Each number is 500 + 40 x the weight over its row's rms, rounded and kept within 0 to 999. Layers, rows and columns count from 0. Numbers have three digits each. The size before them is the row's rms in percent of the matrix's.

# down: layer 10 MLP down (transposed), 1344x512, rms 0.204, rows 493-527, columns 128-255
# gate: layer 10 MLP gate, 1344x512, rms 0.143, rows 494-528, columns 128-255
# up: layer 10 MLP up, 1344x512, rms 0.147, rows 494-528, columns 128-255
down493 092:548499493523543489470472504496509450530482527473490458479525556484549480519598476532489538490375538533445444493514613457477548503558550506548438470450506472572604534390504501503523557451540417574482604474502530421512421625452515459484503537512532499418587510568472498503533522479398511468529526520573494496479479485457549495511476535463480499489449471500481520469461538531436494486436
gate494 099:443556582528558407486520524429520489502570556465468467542481484459483491538520486526514507573523482568483494471555476570547537533488514498450567509442481503513535433559511561461531431524435543472528491460393466523458512461463476556510470514524489516539439467508542543507490511548522456498522501425491456463484522495497532558509557548501444475547435558531499496528520561488478547433519
up494 098:427488503521469480502513524484533482436445555415509473499517435516465602537479516492543513508535502436509477509531508516506467537533544559497515600476502543477520461486428563484568510561427518503487539556501456439494519482563568423518511557471469456564470426477529491510484568437525513534477516481534456522564616468549488532453535448565498509517475529534495508539520540475515486523500
down494 099:423516457457545507506467507474509469503470478421513496439468533511490431500549560517469406561434498487518561469521437521523503532500472472474458486477459458479554463573539461457477472440552546511460414570483477545487491449517454479545523475450540486494491510557491484549501564441485527496516483473494386518496598552563513512502520454530475493540502575544480501561489500559526503453520
gate495 096:570475572503520549490463480532481412500556480460496527558560481485503491538470486542461527455519461491525510521518449487510554525424420550525580462498435485450531546511426508516555525532477545494530466511505439422534414441490596476466515490482523464473468513522544549499554489529543504584496519492571500513495547545565478513407444559494471498491469491501476522487489514494458586537425
up495 100:496528451462409524524548490533465516477469549515455499501453544447481528525462464558476481498454480525445488505443516516457513452496513436497423512529501475491486480561478571521520537486530538406543540459437519522558512552513495489445503468448531544473482481510494516484488502497463377585533502501498490498546498456466416549478479455491503496456454443503463479487523528448511544525556
down495 099:524460534511480546534538484481490507541501524503531570541542495452547537445492488515446491568487474448516511491464542570536432538564451425506440472545456525507518482473472570483457429455537531550458541573511471457509528481531576530465436535487549504486464496447504452532454438436506508502491518498504530449421448472552476488482536430481449445485494475463545484469477521533487486503466
gate496 100:567565576556524477487524542469493489509503472469507569433428565495490467432477525479480558497498485476513473558505511495553516489512472483408556551511492541511567533478527553484480452402572444532527519500537438449528466579576502473476513505530571434569518515515503496538513456450478487429519506465492510476571513516496400518556564506509444531490510443516482550466395500526521493395457
up496 107:505486516479543415406521524471567489463492469524481525477522555494452552478510498529442465537546501501537462539482525445524505526536540552437521509499533470547540508560556488520520487540501584514468538484546478488475581405508503496525488482518491471466480565453452471464552527548500506445482469491520461533505416424450479579452510527501493476527483431550493525496526416476541461519531
down496 106:511528560504530522428443539503488575534452520526470431509516531536485565518562490528521434516560517481485490487524473572552480500574468535514445536411478470545576571481453423487521548534501528525442497478480544500496559537506470489465427497540513466483419472476582491486529530496513556506460401470502445518531438478455551516505496499526543534487446509425470500502451583552452505571508
gate497 097:555453584483488455504485506490452486471501516511503493533513500450448571529427512569471519571455501574425472444537446489499422491478533518472481437538541480484511521466468582520538460476480514518538480514515498563517460506449498488521456441491565453497484457450487538553571503460492455421483455481499567535493547442499469545559507456536394444522527473524495479541497507597518491551541
up497 098:446449528470446432454499454568514558567508506473562556488487505450518502534534491566578437535482494497492488554553478589468542517495455533515487461426495399478462562494473592546449490429447442520537518531426506520470482475481447511491460536516513518530488517543523493516434517486474440488465484491517531534483518517437510479519579499538467535517545521558497505420456524512493518543414
down497 099:547455467530484435413472466490526490550551511465467615455492512570503459487477506548481517503469495596541445525512541524527531488541503512463471502438505454502538579502474553510480488503504499483511489522520511491501517494564491447610480560432463548545456527538534478524448484493508543478532547511535566457483462553535493522464472466432548488506477526483504504496431509518457490535472
gate498 098:421539547503456448445539481500500526557499460528540503450509549480529532573539489480518529517512581571521486542485488483518439487480474473471551512531500501471567510537526525549589547459489510447446501491429478514481506480468489559477499497512520515467454527524397518582525430448542472554484454507489491565398490486471361467491489507473505488541569513526458516548504518561461529575494
up498 099:447530503543567526514487478504466548531518556524490550408474500556485514469510461433452459482501465517509500445483495508513497476463515483472572389430551521471607561527491498449510538485477470486473482521461542558481438447522406546504519566482451526486502486539511523506504488507548506497567494431446522535482449461497513491463525455543530516546528477589519471472544544470448494554575
down498 104:431538526563475500502482515506547561519419529534518505428486530458491515514523505531545521498497491530535565440435510489531512452540452492452445544551509485505517570443550459487519564494475474484506537526428479526494453498503587502448550504519537472488500547532478464520441492551447555498452417541454495461501448494540549474444554530471462510427485509515552482478606474489496565457517
gate499 102:503505461518453524498539517511488492443436457453547456466435493542523507506523491524532507531502509476481541480441570470498544510594525493471496513490450480501548516505491493598480496469506479514533476526506541428545475493497542514599508504438478481480522459544577512454541553510569421537537531518572527525430517611490457464480486430581465504514523459477521503436539469538530500461481
up499 108:477521467438548419503561521468478451505470431524455524603493473497505535477546541529573509505431524465476493573455462523499478489506538561461528514463494462569559480577517477561541432470534523457516431503555517505467478527520526494443506489432538546482498522499506520461485446572558485514615461525587504516438485528509515533454431504524457485571448506525489501504462404518498518467561
down499 105:524521462469478466445526563507417501551540522409435446491475512518555481517491532538494470660468500467449508462491528482467533500452518471480430487550491520453497488554493513459449486495438493502515560501396523432589513426449498538489517502465520477510603551505460551528537465560496503489509501462533466540482485529436486505483463505549470507415467493569480475430602487556533507580530
gate500 096:535493514491524532503502518478536474494519524460487444421580515498549470539506481539554541529448484522493458466530464554476477480459499533504562512422530441524515519489455460492542479517535413542483512462556504433439474460512476524547551454500480484578458494491533457445484486480435523452492530484537429553506500615484492450573496541448533442463485486492436503497508488558484535582485
up500 096:471474437503467573484500521479566491485524496481442507380416492476545466486521473531477564506543537521525528477488471539516565496523566506595548590470505549542551510490483462508470491521458429538496524548504512487513567491590504478491443513448508508490456556488470531503518479468503536503510529512501508508519517512536447477535519480486442480432490411537584512488486543483506487472537
down500 097:523466444479460549518498477447502532453560439517523492476481481527536552429506467450533500465549511446491491519476539443519436508511548450473387475529551595509516434427521538471517511491563460488497536496484507424546578526445440512518450513502510531545524534452533514554543546431454504507542541515483443528493488500544573462437487526481486476489480489528504520478466433494571573479569
gate501 099:442465467508466499524502484498495442457512499488453498470529533493474474489451498489549518443558541484525500582425487453413489465449474543528422403427472589534484468564431444480483582512482528510527511502490517565510487518494477378563524502504478526539444504553446479514449440499528529534492494508532507505440453559568466447475487545507489486604507532485484563568559497523501520438499
up501 104:474582484547532547541551473448493555522438496579536426515480509531420583535520513473508501486523471554469452529539449525525474550553537500449476554508499511529457540476498570468528592512522441480529499530480487484456460507482464506450445533508495510494508555439583460497466561492498488548542547523491483487511424469459485564529579527473496481520547515557574470494432515519439543496464
down501 099:470459538483532530484549440527500565498459501459451473489552494523496551528541529487488508469461465522480435479513428485533436470565489493438504501486473534464460572443478533470505458495484462492494538537473538503455462524497499520531514549496468413528476419499515537503509479523468561463459534564489548573509477406463426432539511504511558480448416519467533571522531518593490549496515
gate502 096:530527491470526465466534511481508446606469484475555493473511457408485452485495477479416496514507515453456484507485491492515534514505551485455493486462580522502534510435494527501521471502427374478490483550478508469496516545431541480495491498523471452535515503486514454475549521556396499476528495464502515490485525393467477519525475495536505466486441575499445501523413502510495508488523
up502 099:564524507534519516568503529482472480493485457510559529559471566570583468520502521526486409439518416565433502453527454511502455490462562509492432503543492477486447539533488503491474455442444447471467474454538557546521528540534462502510506482505525583434513528515573470534523520455511500425489449512459469485502455505542493503461464517539497542445540553522497504559518532475478498551489
down502 099:459553474485539471480488559501481533550502501522512445447496522495523576498543430558412506599450480473615456508478502471500451544469496481463513512428486481488532462538475547440531470473484508508540529512522465465470505534463522494524465498470482415548499470483463513537503532412487420468476455458512509516564467428480459530565498492438512520499518515489526493517506490578529490526526
gate503 096:524460476429602468481459530481453542437491448527486445535452486485480528484454499472519522530452510473476528455493583491461436498536500537528559472509559476431495485451503551536496465461479546479488495512490545519534519470469545469530443483415480496615451548490439568503499473536508473483534480545477510538449555514480484527483474511503459508466376493516503466386458527510408533566500
up503 098:534452439548538511466541542491490464508485458498511497502537491480509507488512445482498522436451465446483452435542451546448579475512483369465540515502470533482563485498415577436592471525502507491565585460470500526535491495551439487414463498508428467472467544492501431529493538519508449485458476478546537546490532557495488399525470450451476558518514555508534574465477593553486475423516
down503 098:497444495537462547458435483481469482525418434520451601497516538556469417457542490511524500450536542487562488467506544565532490502491554496549471541549539444476421495508508506511526443502510505520495534511496514545485479525580527509534517460547550441507428450517450558511517479516477490563540532505478526467453473545517483583540552456496437546529489485488430492467577478544490567522499
gate504 100:519437483508456484529493514495496538550501495479480535455492527506465387503493528480481486540532551533494481512435503367567525576553567499483471525471498437566523482447499486492467471533470473504494473512501592552545559479544536491532520502508515538478455428453474460518481412487464526519508424504524528573493453475504535515513503517473427436499462453451494451499452469514510538460533
up504 095:471542522457458558447528474532518473512441482487486565527524465449468512458533522472501496483540470461578515528502499539456506610501443473469462447460461427493440463503504511505439594448489577477541559552490490474448482425544510554575522491565480537537424499517484448507491507475480481466525470522442522527491528528494532504565540490536486456528494494552484518491496477491498533480399
down504 094:495509578613500512524560456512539516534479462523460509515495575466456458483484514529544562482475590415521516517508508555454420522453493380545509534507582541483563526458456530519486469516532477475524482473428491462501493486556489504462475499556474517504500525486515534508542504536515482489538496526448523519522579476502475487515490468534514523541578548490474467493473523491482507470483
gate505 098:590472569542494464493502430496523495483520549518490550454479443495468480482514528499501505530500506452526481485540501452567520534530584512494531447479508487492489457479505527593473499507504496478445547451497458505482519522528496551548488500568542424505493504486536489422517507506543477487531475577454430530421632507496513519475461477466528563531520476512474522517498452463495525460547
up505 104:456528498420489504437566498507509457429560434489452465486514600501505397481440497488465523433530453500552552519550541518514512485439407470523489550544500478434507500463545550472506448557471500485477482503508491539496456503529534542529476509479438515440477493476460568460472493459452531541563484444471496463486487474459482440508462477548420494555483486434442469469507548481454530510489
down505 105:485543462504429498482498498501524499454494464465502538514526519456515561575451454493504546441440485612489469471499481532558498456431488563482519437515469459503509456511501544500512450546481463447505527533542591495484579511479487506452552403453497540454548449520508506505476414471492479478488512487521490503489486432480433461474480564588510505481433410412486534551494439550517508526510
gate506 099:544572453470418580506513496475511570433513515525425496535491510555526473495507421483493435575479446514489407493530465514469493502495490524483491504445492508519461523498474531516528476496589483496519519427476483485497468502561490519503457523427517507477503488515429523460522462451509443557501451513561492580498431563513507451466520459447545557446557558459487521515527451523510481565564
up506 099:479538514461482466493511494391519504467484517568552473492499489522604509552487505477420511453574517533524440491513473496399503458525495485472418604489530558492518483538493499447490458518533461480540482501574476500532456448499570511505501531512522474474511481553533457450523601505552485477510525471487430509410485483473469502433418454496519460484488552503499519477494512592524523462538
down506 096:485472556496521527508525467479495528507452470440479492508516559539420488480531474574469539528494470505614538525468495494448508480469519498556505524564513519524503572516439483532454567466509519458498487468521488499554501535557515477494489494469514534480549468467508532476549470491501495481423469469496426521427447481532497445543456487414479480524470468513508441533537507515507452478527
gate507 093:506547507499450534447462502494502440499503448495541440454419479475496470561508487567496501514523560519478429559501512547531554553540562558541498485456453463466505434510535454492444509492489487540484477498477477512552466524506513486495455461485478562532496463544497552472502496495570489461536491503501542535531506523514518455469495455501559477476475555529460522539463473516516548531541
up507 100:529535499503518565512483428533444551521435497482466487539481512448485539516474478504537503502502525499487553507493603461447464494466456489510475574546489519546523538510501519531420416441533441481518526556564508487465520457472519517510566514502452513497519496445516468537497566520569461539503476466424539509467469488525479521507524467512496494412430518471381453583503514486508486489539
down507 093:449528458569477471586580518489524450536491506528549479525434574519516545494539497514556544517524445505534495486555531526519474493495538462532550503510488524492519482502457498556581515485548497517542496529462497548466468540477472494484519485566479555491562497509463386553531594481525499466444562497517521495449475513459527503561528597507461497569551478541436501417538554508457510543499
gate508 099:482503519386459527502505412499567509467572495481507483530516409483485473402510594539466507423478530510480449493501458448543535489450531509528600470501514488541510490543416462524465535503546494494539438503452538498485490487529500504534558459507500507519542434475516492502444520563421537482567471497524517497471418471561497580514531536492505536528441516541522550493552553551551398510514
up508 099:430542563585521461562521506582457532509438475541468563471505538446474452563553395535482437495547504482518510530534487572522518479548495474469494492451481498510503506439524550492512453488488413435487496563492534517514467534512485514474516543469448469496514504477515527580553492496477467510463492548470530484480547493579575487556505533519520549512515538449523457493483475596514480570479
down508 097:561460433535534530476567535479501494484454460507467444515591486464556481550493491510475509529505534497501515502576485498453513478462589472483535444502499477520455553537534516459531558441368506466472547526518502497476446441503525527503482468504488461478532451550489533479481491478520492539524522511536505495538548537473470482464421471555491436539493517543424504517538399548498601430440
gate509 119:452539482515503569440532519432389515476514517523492481483489503542465529513398491486494472546417507547469534528589476454459464519483455519454524466508462533541495509521464562483475465530484553521486415477442513584537583574518503403461529519468406470495485516479486497489538472505517503457540527475484501486499411457487472493523512506516534523446444508518519538441488509469553528500483
up509 117:501432544459496447503541511520484522486467470506468474479583461521504503563504490591493505480503537402516423481531518497508470495517524452487481538507522606403496445499470508473474517412463429540478492512439437451605545513422527527459504503527524458452468454538511505510557581518465442509484464545453548501487538463430565565482532449483499576513482510597471501565458537543483455451564
down509 102:476597548444473451490485521525510532536479446543462482599473433465471529483503527480495524557491536512423533552522498543493512507505518474515530496523490515442448532482506513522418453403441451449580459450454479507496524535478553446456502544557460497467534513432572471417499519491463494505519506517439470510509490513499521574520530491549528434449504481472491513489506510516486502481516
gate510 095:456493530505423530448568495503481560493525556458548431564543492473504482457557545541467410485513459469535568476464542500507496487491540451450420439480490507554477533527504440521561471550499552424490459431452478525516472528499490441500549512469513461483450476450452493473487514443470463415467530525498503531475532512536486509468529457500529474448447502547510491451511524495561518564428
up510 100:419486501437524560553489444541449534554514547446510434460473459493549452455520482500463461502458467504513534466523449532488459536513497463446446493488554502524488518532567573473504576533502577513516563490494457512446485409507464449500472564497489488454512452500517548444469497507469488500432437540528436487418476521521449527484540499533534540488555531418527453527484425504569483441467
down510 094:515486531459538458531488492469510506485519426559465538485457394477575487476527462529533470540575438511499477543505528511486524552475553470499538491582508474514557496521509515461478506506517483581519486499504522544469456493420458571526473518468498532596433509518494554444543534537518525508485494502538560536534480534484446486504484427501540482543507499473472546453555532532477556647509
gate511 095:519468480595514519493486508463502535465544496566500472552470459448514517456614514472474474541417506501571520539527399466471514447441531486533437509412472534501520517458543493488551482534562465560504502587529471512524527524456436422489514524517501571543536528442517474495466501467508575511567483538507545471474426501556513454480485531541571550549424505517539524472491525462542570453476
up511 098:496541521554465535482525499499494490466504536517488451501483475546518509524488479437536464534466477516482457427511528531485543462498545554468467462503507517475487507384474489537483390519460491497567466529509452468430491508556512513430461449534500475555561460466525475524500519432509493349458487508408509468551472516531469523446519493523483449512439448549521480433566457512450487454494
down511 100:571484438579509526498551567497562498450512545467503492474465492508520471507575475458445566483557545481478495407470482556529442567464524494477543446449535501507475505513567468472528474567527461475555489467496569441453466495475484420513525508536425550488493525508463487502501477446553548468484464469482549519500480469460430511455573536525545535481433429606524474450469543452479500429577
gate512 096:575521530496542496479447494568503469535587469387422535518563491464573517457560558565585481518512484545493503438450564486472480517507541505480478525503517574540522502456436520492488514501518511542509519532564503518531529410515493439539488509492495499461508542441425514472517533454474464491514476527550501478462524414534450457515511454466396497479507488464381465536460505414550503550493
up512 101:490602504534457490526472463470514463500491544502549457430567506501508472498455466496529472472466541495478559378492529506530464525536492519556564538505516500437527538487463480511523553465477542526414449476473458508505526492523548500492497534563533501551487510548515457572574502552555389490533465495604503504475535449521495424459592552488545590411520463532491465563524497476538503513366
down512 099:550558516558493523564467472482445415576543470384483471527511512526466462431553521512454419450589417566525498532487548442533505560565539503502450456520498456522550426515443477532534519435518477507543468487508548477526521524508568489500533505481490544464478479480508509468484500506522543512471470530490443546537514513516500477495489526511504459463435413518459532436514490461482461519513
gate513 105:501457461558429539482461476457487477498507520488553458424522463547562531420559485565565504473499512524516524479509557538573521490469531418457489479456437494516473481518492515476546489470525521493529501445465462451442442488562452511567503525535534472560468485533530494523446460533487537497445459563509465442510426481512532545509553472501541447509441549460547518536458456474500532539543
up513 105:511491455517490541476499425515545495542494487474504458553463498472521493456436466520506535546501533477491542456527469601472534451531464536461534473565405502528532586549560527464521499514511457455424549471509563551473500440543455534475482479537508546571467533524550529473455450394490550468551458473422469503529491558473429486524531514551499505461506531512473462521502529565510472509537
down513 104:497489540516459573479472432559532464566451550535530528494535569560494445486506526578590514524494464415556535454513514511510523479461445473466488482492471498507508482517622554511403546455510454444497480483440531543483497487491473475519540522492465521529523549555460558462444470540519508536526437426435419454436465549536530522505530490554467495585442512455505499489438467520491539475541
gate514 100:493563459539554576533562450495450497531538469534486468482521459545431518491529517544493548414476550494465501478512544469519432463473504465506532400521529516524506547513489513496467423489524462502477443464548416496499457524473528474580517495510547509467480526469500492482457520477460473471530544536466486516417475559493462468501530488565564467531446531465514523471459483458536511541479
up514 102:522502474464497475492530488550483514533543547523488518514484465506506460494511500494518569424511560418433567481510553471492504487488472449499545510458521455498460457481447508525483528536469568571598520439551458418556500483507457558492521394519474539506523524453452455485471401482508461496552523559550493529467483517460507518468530523506426488567529517509563441504481461449516469489497
down514 097:521418504472510437463557505555493476499501490502491518468504445426557511529495379474506488499495513536509528365492515462501501509478486557512423484461495512471511539433433459509512529462497417497524511538628478472554524433531521561537537489515533481544506495454520528550564541529563535470471479470564499457543413506557457438567459472479436542516521516431516527488535525522550510612471
gate515 103:490474467487546514572465481475465576457578520527479530476519553439471474548534486516500451512573445503528572521496488471450447491484442487501519490461601478494549556555502545420479438518455499484548473422504585420458499517606508454464435464530615475518524479510428489489513506495509453502533505464426467417500416500554460444509408499486500514496484551427482482514486491533456441475480
up515 107:449511493549543428557503532522524404515453502442506482554550584548510543509538447438507462530452487497597538480435462518450528455522538443496514482568496521569491470501510471506496468471489484514514586568509473547564498522477562464565511473472516495483493465501479534428582464489501481495527522449541479573502514510545495462466515541537520533479504471540485481512506566544492509570502
down515 104:529519560482502429523487512543595490464465523472512441499525507509521478473580504481536480497451523561505539541544485520542451455502540439532523459539520489534477469468522510521488536503496453486520520510494468442516467583535533538521560529460551487450515498566512478536566482480491524463561518494521538604505541513503477503445526527510421518513453480519496454500498489430498511518462
gate516 092:499509545523482405448549469525489482487501500520469503505486504492534450510454498487446596567421518464476482472521526461496580545484510482456516524536523504550534509505520533533454494500536522493440512516476592537448527533491502494506501496508493475482465482486545493510564552468408429478453564564492511463552550440568512576522464451442561553553538559514562414468532541537567387490590
up516 101:519422511529501462538506466547498491520478569517482518527455518556523513472442548466506517479510477491463535505522542480509522505494451435487485412455527538540525468547467440538515517456557505461506573453506569554505561412523515565433453511528476465503497483538510461500591542590514496493504497467510529546511500478503509421464513526526488419529447501427530473492475478458539540440474
down516 095:503430500504466596534525511517464466518518516535495415444488510462478556506498507495584473542566508569569471508469481534486489474524450571491484518584528501525483509444494492485499571515510484468549473450557585468494428540536515423551486491492424521494493492511453413509511514496513480470468486476514520511479514526457483375449494511482563435492575438461466486449468494423499497391476
gate517 096:414533522462514524491432477501514535496494457580508494464467520455508535498453407554470569560468487504504563512498555432485492486552535469508481491495444479474507496446491544504532498543451464533516509511555469458529495516520516481493494548477508488538483477427451478556493511498477570446457485464501499432536505502486560488508454544578440563502455585555523445454444572547431532488456
up517 099:525489351485498530529422529512493511548433538503488453511418575475505439529516518594439609543518463506479481448478446489523530534520503516515455518513510468492576459497479555452506515421535501478539507570450512521497479419444477508462483519460484460497521520495523533486476568542580524523520475428544475462492547489563510518537529481532512601568471422416478547522473516487444567456440
down517 100:474531440551437492568395543562503560512480539484453503494441485487545506528502434466445562489487464500551482507440509561544553468563428495424475520553528571526560513512585522442511542479511493516454520517493504535479459537458427514478503544529500460527531547520512450492495503516466511464530484472516507514483456496539513479521445463529496435515526447523511482547527505461482442496524
gate518 102:477553514539450473466404546500548471533554453468582504531489490475472463586547499459550535546493497544470434453556510539569493488515567549505540502531565490479529493518500408461475533527572481459506472510535469533471490484492496501554472546475442469540472471460525526462483509516456480511560436443520454519520520486463496568510502553452447512485529508481580566499454545484490498475556
up518 100:533511485451530459478532496589516522479514496448519502443514470600498507479466486516498545495491467448527538529412493513403506552522527443494515509528450483569533548446555523508560507483507504475540551443466556481581412507518474566467454556486442517533583455510479558479529445489482485518469486429488443566458466518412518502513480513538431540454474540396500400501479516445534428468527
down518 100:534514433498519433472507415541418521553473504537455498509500448478556494477452449494423508497526487547483520420470548550502484481485512523576493470555514573513475489471502525530440542507505517465487550489475565457445451402409438461444438528539603513571484532525542445488492530475481518521446425520481534505526450463517521498596450515496494499502526532552515447499531457500509452503536
gate519 100:470520505464545511467457423533528453427457494580551498487522450539491429435507531469537463439483503476526440452500449479511560452463507516460465518455509448539516504473496561527511516460507511554522502512486493473535459502525441484472499507497456491538424502477513392498445486491545504485455486439538436583464514460490532478516498431462456475555486504519481512465506517516541464528533
up519 103:444531501554397478498524496539542517516477558542518527500537521540523571510502526560597474477504456579560457500504402487484542568446487472515457478521474542512460496548546469491478400517511465538571505511531532495474484444454493525520443521486541456490420454514529488483455487481496483618489477546545526585517443529525491493494534554559499437486559494504543467418503437458535514509458
down519 104:491511495453443499459517573490492519477500503504493510475533538463529512518449492493481486512518524529517423503584436451535526568508475483471477483532498503505500480464531461493488416505515511457452436446506518468547465475546518547495468505545564489556487494480532505504450522535532530458472469472492460545498542560618551484528495491539523492537489563484487474484438440500483496479543
gate520 104:448488480537462436458480493499509492446539452514527468517525542423474521481506503512506502516495548530402490569468511571540519504476449451492485453446505557527493503525487501458445493412493446503513443532490514511431502519456495421372481429497493496472481529498590524557559490521512576556532507608496491498581444425584494430439464506471479508552504528496563501495481485510459496510504
up520 106:551524457564453538535466485535456486498444519564501567464511552557449476503542508536541525467456486455553470511538504506487531461410535510454530558520440538557533437544552427546506508490486420531447521451510464462532467503503486510483496488531504480494580561463550522427446539496489503422515510512486519503501554489505427521476490473484548456516489544486508466445555485485522538513473
down520 107:518526461531481527503391528518468488518521477559527530554511524491510527517417462489498521471505543464505533509574482463559570471476494507402454512534408444471525499519409449516512467432544513477432509483506475485509506514556462480536542466500440530443519532471470496414507505592365515480506432554504550494559524477494483479466505445576443508537488467476483567446551575473507515499504
gate521 101:497553542457420488512460505521422465479531486546484532479452466476550481463526489547465576496535524558520533489508493563519450423484483478520543525551523417468521498511449538580483531530528519474421537482469458532489536499475499519456502479505558489546441533538521428462488503556448435570535503500535465448445461537525442502479454419494536473428429498506502500500492546524494512563469
up521 103:484485490455626476540495519466563450509553550534572510530471531461562551507519527523543503509511541427474433482578564521540522533538464525420516463516437475530482466483535482531515486530486528511521482510617455549488493383453480525527471493525483562480581486543528502458488454500604475570491533493508536517492467513499504518472482476426517483436493474487501409556486430453464529495496
down521 101:479508465434491540470538456542486485482443566432484414478439516528494517456449558424491503530480551491528443490462445507477456518496510504505505481535476562475545503561407494496567440595563477432513370526537562490442552495477496475479509535469554404521512478518461452605539496509533489478506489522498472434544484530481488507512436482481480521460547452469535531472525470509555525455532
gate522 105:478463509509494510551450459437484475481488490488482511471446503474452503462496459481506488569522509489543508566521455493551446543551519529537493415494440472456409435463497455490455436521510490486475496464517535418527491537512504534554534491605534532497493559407438562528540538465472515531523566451513513510578439498571482490513518482479534490565444529519546542508413530597476489459441
up522 101:540524485480508523482547514444458424514445549531510463488526462516467483517523497506502489489469509468448495460553503521558551500538458563457432507455455555478475550474506489432582413459573543504485444536515497491480482462464457493536452486467480517503537505539485447543463574564560469533495453450533525411403512508520586537535495539574501514533479462502516566496548477479561532506470
down522 097:490526504538562515497519438511475519463451489521554530520460461479477568543534562519505536441555500483473507532478538506443439462535486495447507447472535488495471509522468503474529412455574491512473445498560440471514487507544500421444522476458531494539471522513474416459595556544493499512453499458465525560488552522505494509514449426552545472505501448425497471515525482471465559472441
gate523 110:516489524476557432513502451433537482478496466507538438498544540468474437564524425446487471545511469508483464505463420499499598488517505450515501574540550512478475507531474527479474491459502532513490499560494490573502458455521489452507455520453527444528424468461551539513449501465437460464425486442518537489566540508499501485539507525404556535474462476522502488548480497536474519484535
up523 120:508449480511470535481477498512486507447557444430525527432466493526430504477475473496516471511465451430502545481522483523578526482410525492489577493516505502551581480551513538463457563502434472565531531473557517494499480451431468482492424489398550559466507473444449539435479614476470587486525422478481519514527524484541565436441531472601497515481473512461542563514515461458541527518533
down523 105:476498479513446448511510496513493470473514496528445530526458518583473445490496417496602463561500428516523482498538563501581543536501540551565484513470484538458516528492571459474431477533557512518496593437507525510439539535505542535495559540416484463491515468485514468454526561519484590491456486534499524525522457493478459544468464464492515537505499522415500553504524535529562568533528
gate524 103:546440418496503480436514439496581483488461508494517572471494465470534510471514463533504487510638546463470459508430502472538605429482505593501509471473495489545518503545572473442504499477469514477573408574555480518521469486466502420469480473567471513514492475509477472484508514509438440466513483459585550549496517424479520523555448501522466474503551548464520546558535551483507508437438
up524 109:497494514492550489593518505489456441517518481543515486482480466458448533467458513535546570481490460553527497565489520438513460550523511507507530522514463486446536485522505530502495463547499450526494517514502466483507419535495456434547486488494551424478405583512494510502499563515499521478463447588423583453533481589562480505502503518515516419512441480452522507454580469526518466478383
down524 107:578516465440486573549462514440461447504504547476440541510486526516537475505455471481475474514484423522474459486540457553470523563440514519488510496492501480511495551556529541506518478550520514457506498571476479535525446476475466465573498516526505467485486445534565523481569476527453545468458459480462576459435564524616571520485477553556473477407512492427522447538607516589484538512553
gate525 097:509529537539474543454468472513526515480479437459533487475446498482416481536489461585434537564501474532395473452476436466537406542510516496509490541493557501522515516475540464540524503583475424458390555482535540471445500480486501460420484476502536508428460545436450473601455560454483514458443564509475509557504542515534449559486554486580455500473485460453562455451541548595492514449523
up525 099:438527509496522459512450538571486387514592489568446526483528442507545427443540476476519468525484440467408513492466507552498482529470524516470510488531547487487526515481509528529546469561521472427473537573493497537499496492514471518457515542543464532478491542449537509477533472465471481498550425515443483473503507455445456438524467391536545455429497476532414465503555496471508543502455
down525 095:468460398495501487521526460485524500567508542441460517522552494455443596462553581515472503469492512539514485432527474501440449473512514518511490545546410433460536525544504519525472508473545562517404479440514509547479515507522562489555578462479508465569511517524425517457458465507515490475506463440477506524517466529441494543644490541457497537474514503509501525493501562476496473496488
gate526 099:483489514554579564486497419520474472500559556536515504498478484525537485510531503465439482534501490555543493548555482459523545525468546480556535562422458534563507516553489500497516512499505518473571498454486520491433504464430531506582476552473473492405480520519578494465473511460518537456513532453529555501514521505494483511410532567484482504511498454524516497447483550465493469520493
up526 096:458617580488486454471526426469533497514523517564553527519556471539512541500455436514503430463494530544596563519506574569419604503566543514532459502439524542569514503563399520454487473501492473461560510481454408474502488487505477545535474587502505482446491468518493546514555471469469457479533500492547429478498450542512582457456485468537495452492537502500480522467463446492498499486470
down526 097:428418466499515491549492446499480531504498510467423481506491472537552559516495485500479480460462486494577498462542434464470542486515517539531481490537466451517471540503486465465446462517378485460474495543500511549525629447508462458555482515519509543530488523476502550494448486556492542526514481510518484480537477525562491484484471481466498449477529487473511499536526481495469526598495
gate527 093:526503508540489539488410461570460536522448521599505519485473508453547481506476476440587452482415480528570511495538534439465471467487489479472570490511536457597531531539542484464547543561472509509489458442534417519526482476478502522570551501551477458504460551430521521545464478523514461575561491420517457536510583499517538557564549522438504498506523467517515502478530629485387512476527
up527 098:481524531495526478488552472552550474480533461510421488538517425583504438492478437485552489477496505508515509523482408515552420573407512538556466449517536570504415484535514557490518453515496554511521539492494560521518517521529451448463513441477484478563607407462453541405529575493500541508501498545457575507541506465490538499512504508490462558458426499501491426488469444526549478461482
down527 098:464454561521427555521461500477490534547526549508523515570545470535496497508498506451578512520605495484512513534482540488485502540600442429550531516436528537513536372453472526473439496489537545473414478428512542463504458499531546504499433522531445450506457516448530476567573474503444483567428531463524547520521425541524538523478548458456480548426510469526490521444523475485519551474497
gate528 102:431446563495462492503483523540441524503475459497505510514530568463577540435522537540504482488489486512459419458454482513464467454516533516559571453494520467582505447516549477509486558538479508513466483447501551495503540559516505444471530493527545540483487479546456484523480522470495465414542532544477488504534519510516576431475539486517461448484527514416385534481522498501426520481564
up528 100:467518480496559501514517485469555458540489487450439517517486525547511506455490498487454479490606549496565504504539484469461526488397510503502413580513476410476473440419533484476550492435428485483535506512565455416449437449544524549448577506398452527486541536528509485507540467561551515455505540395502516464546603484477462486468471507476406448518501543605535446474501470489495529509423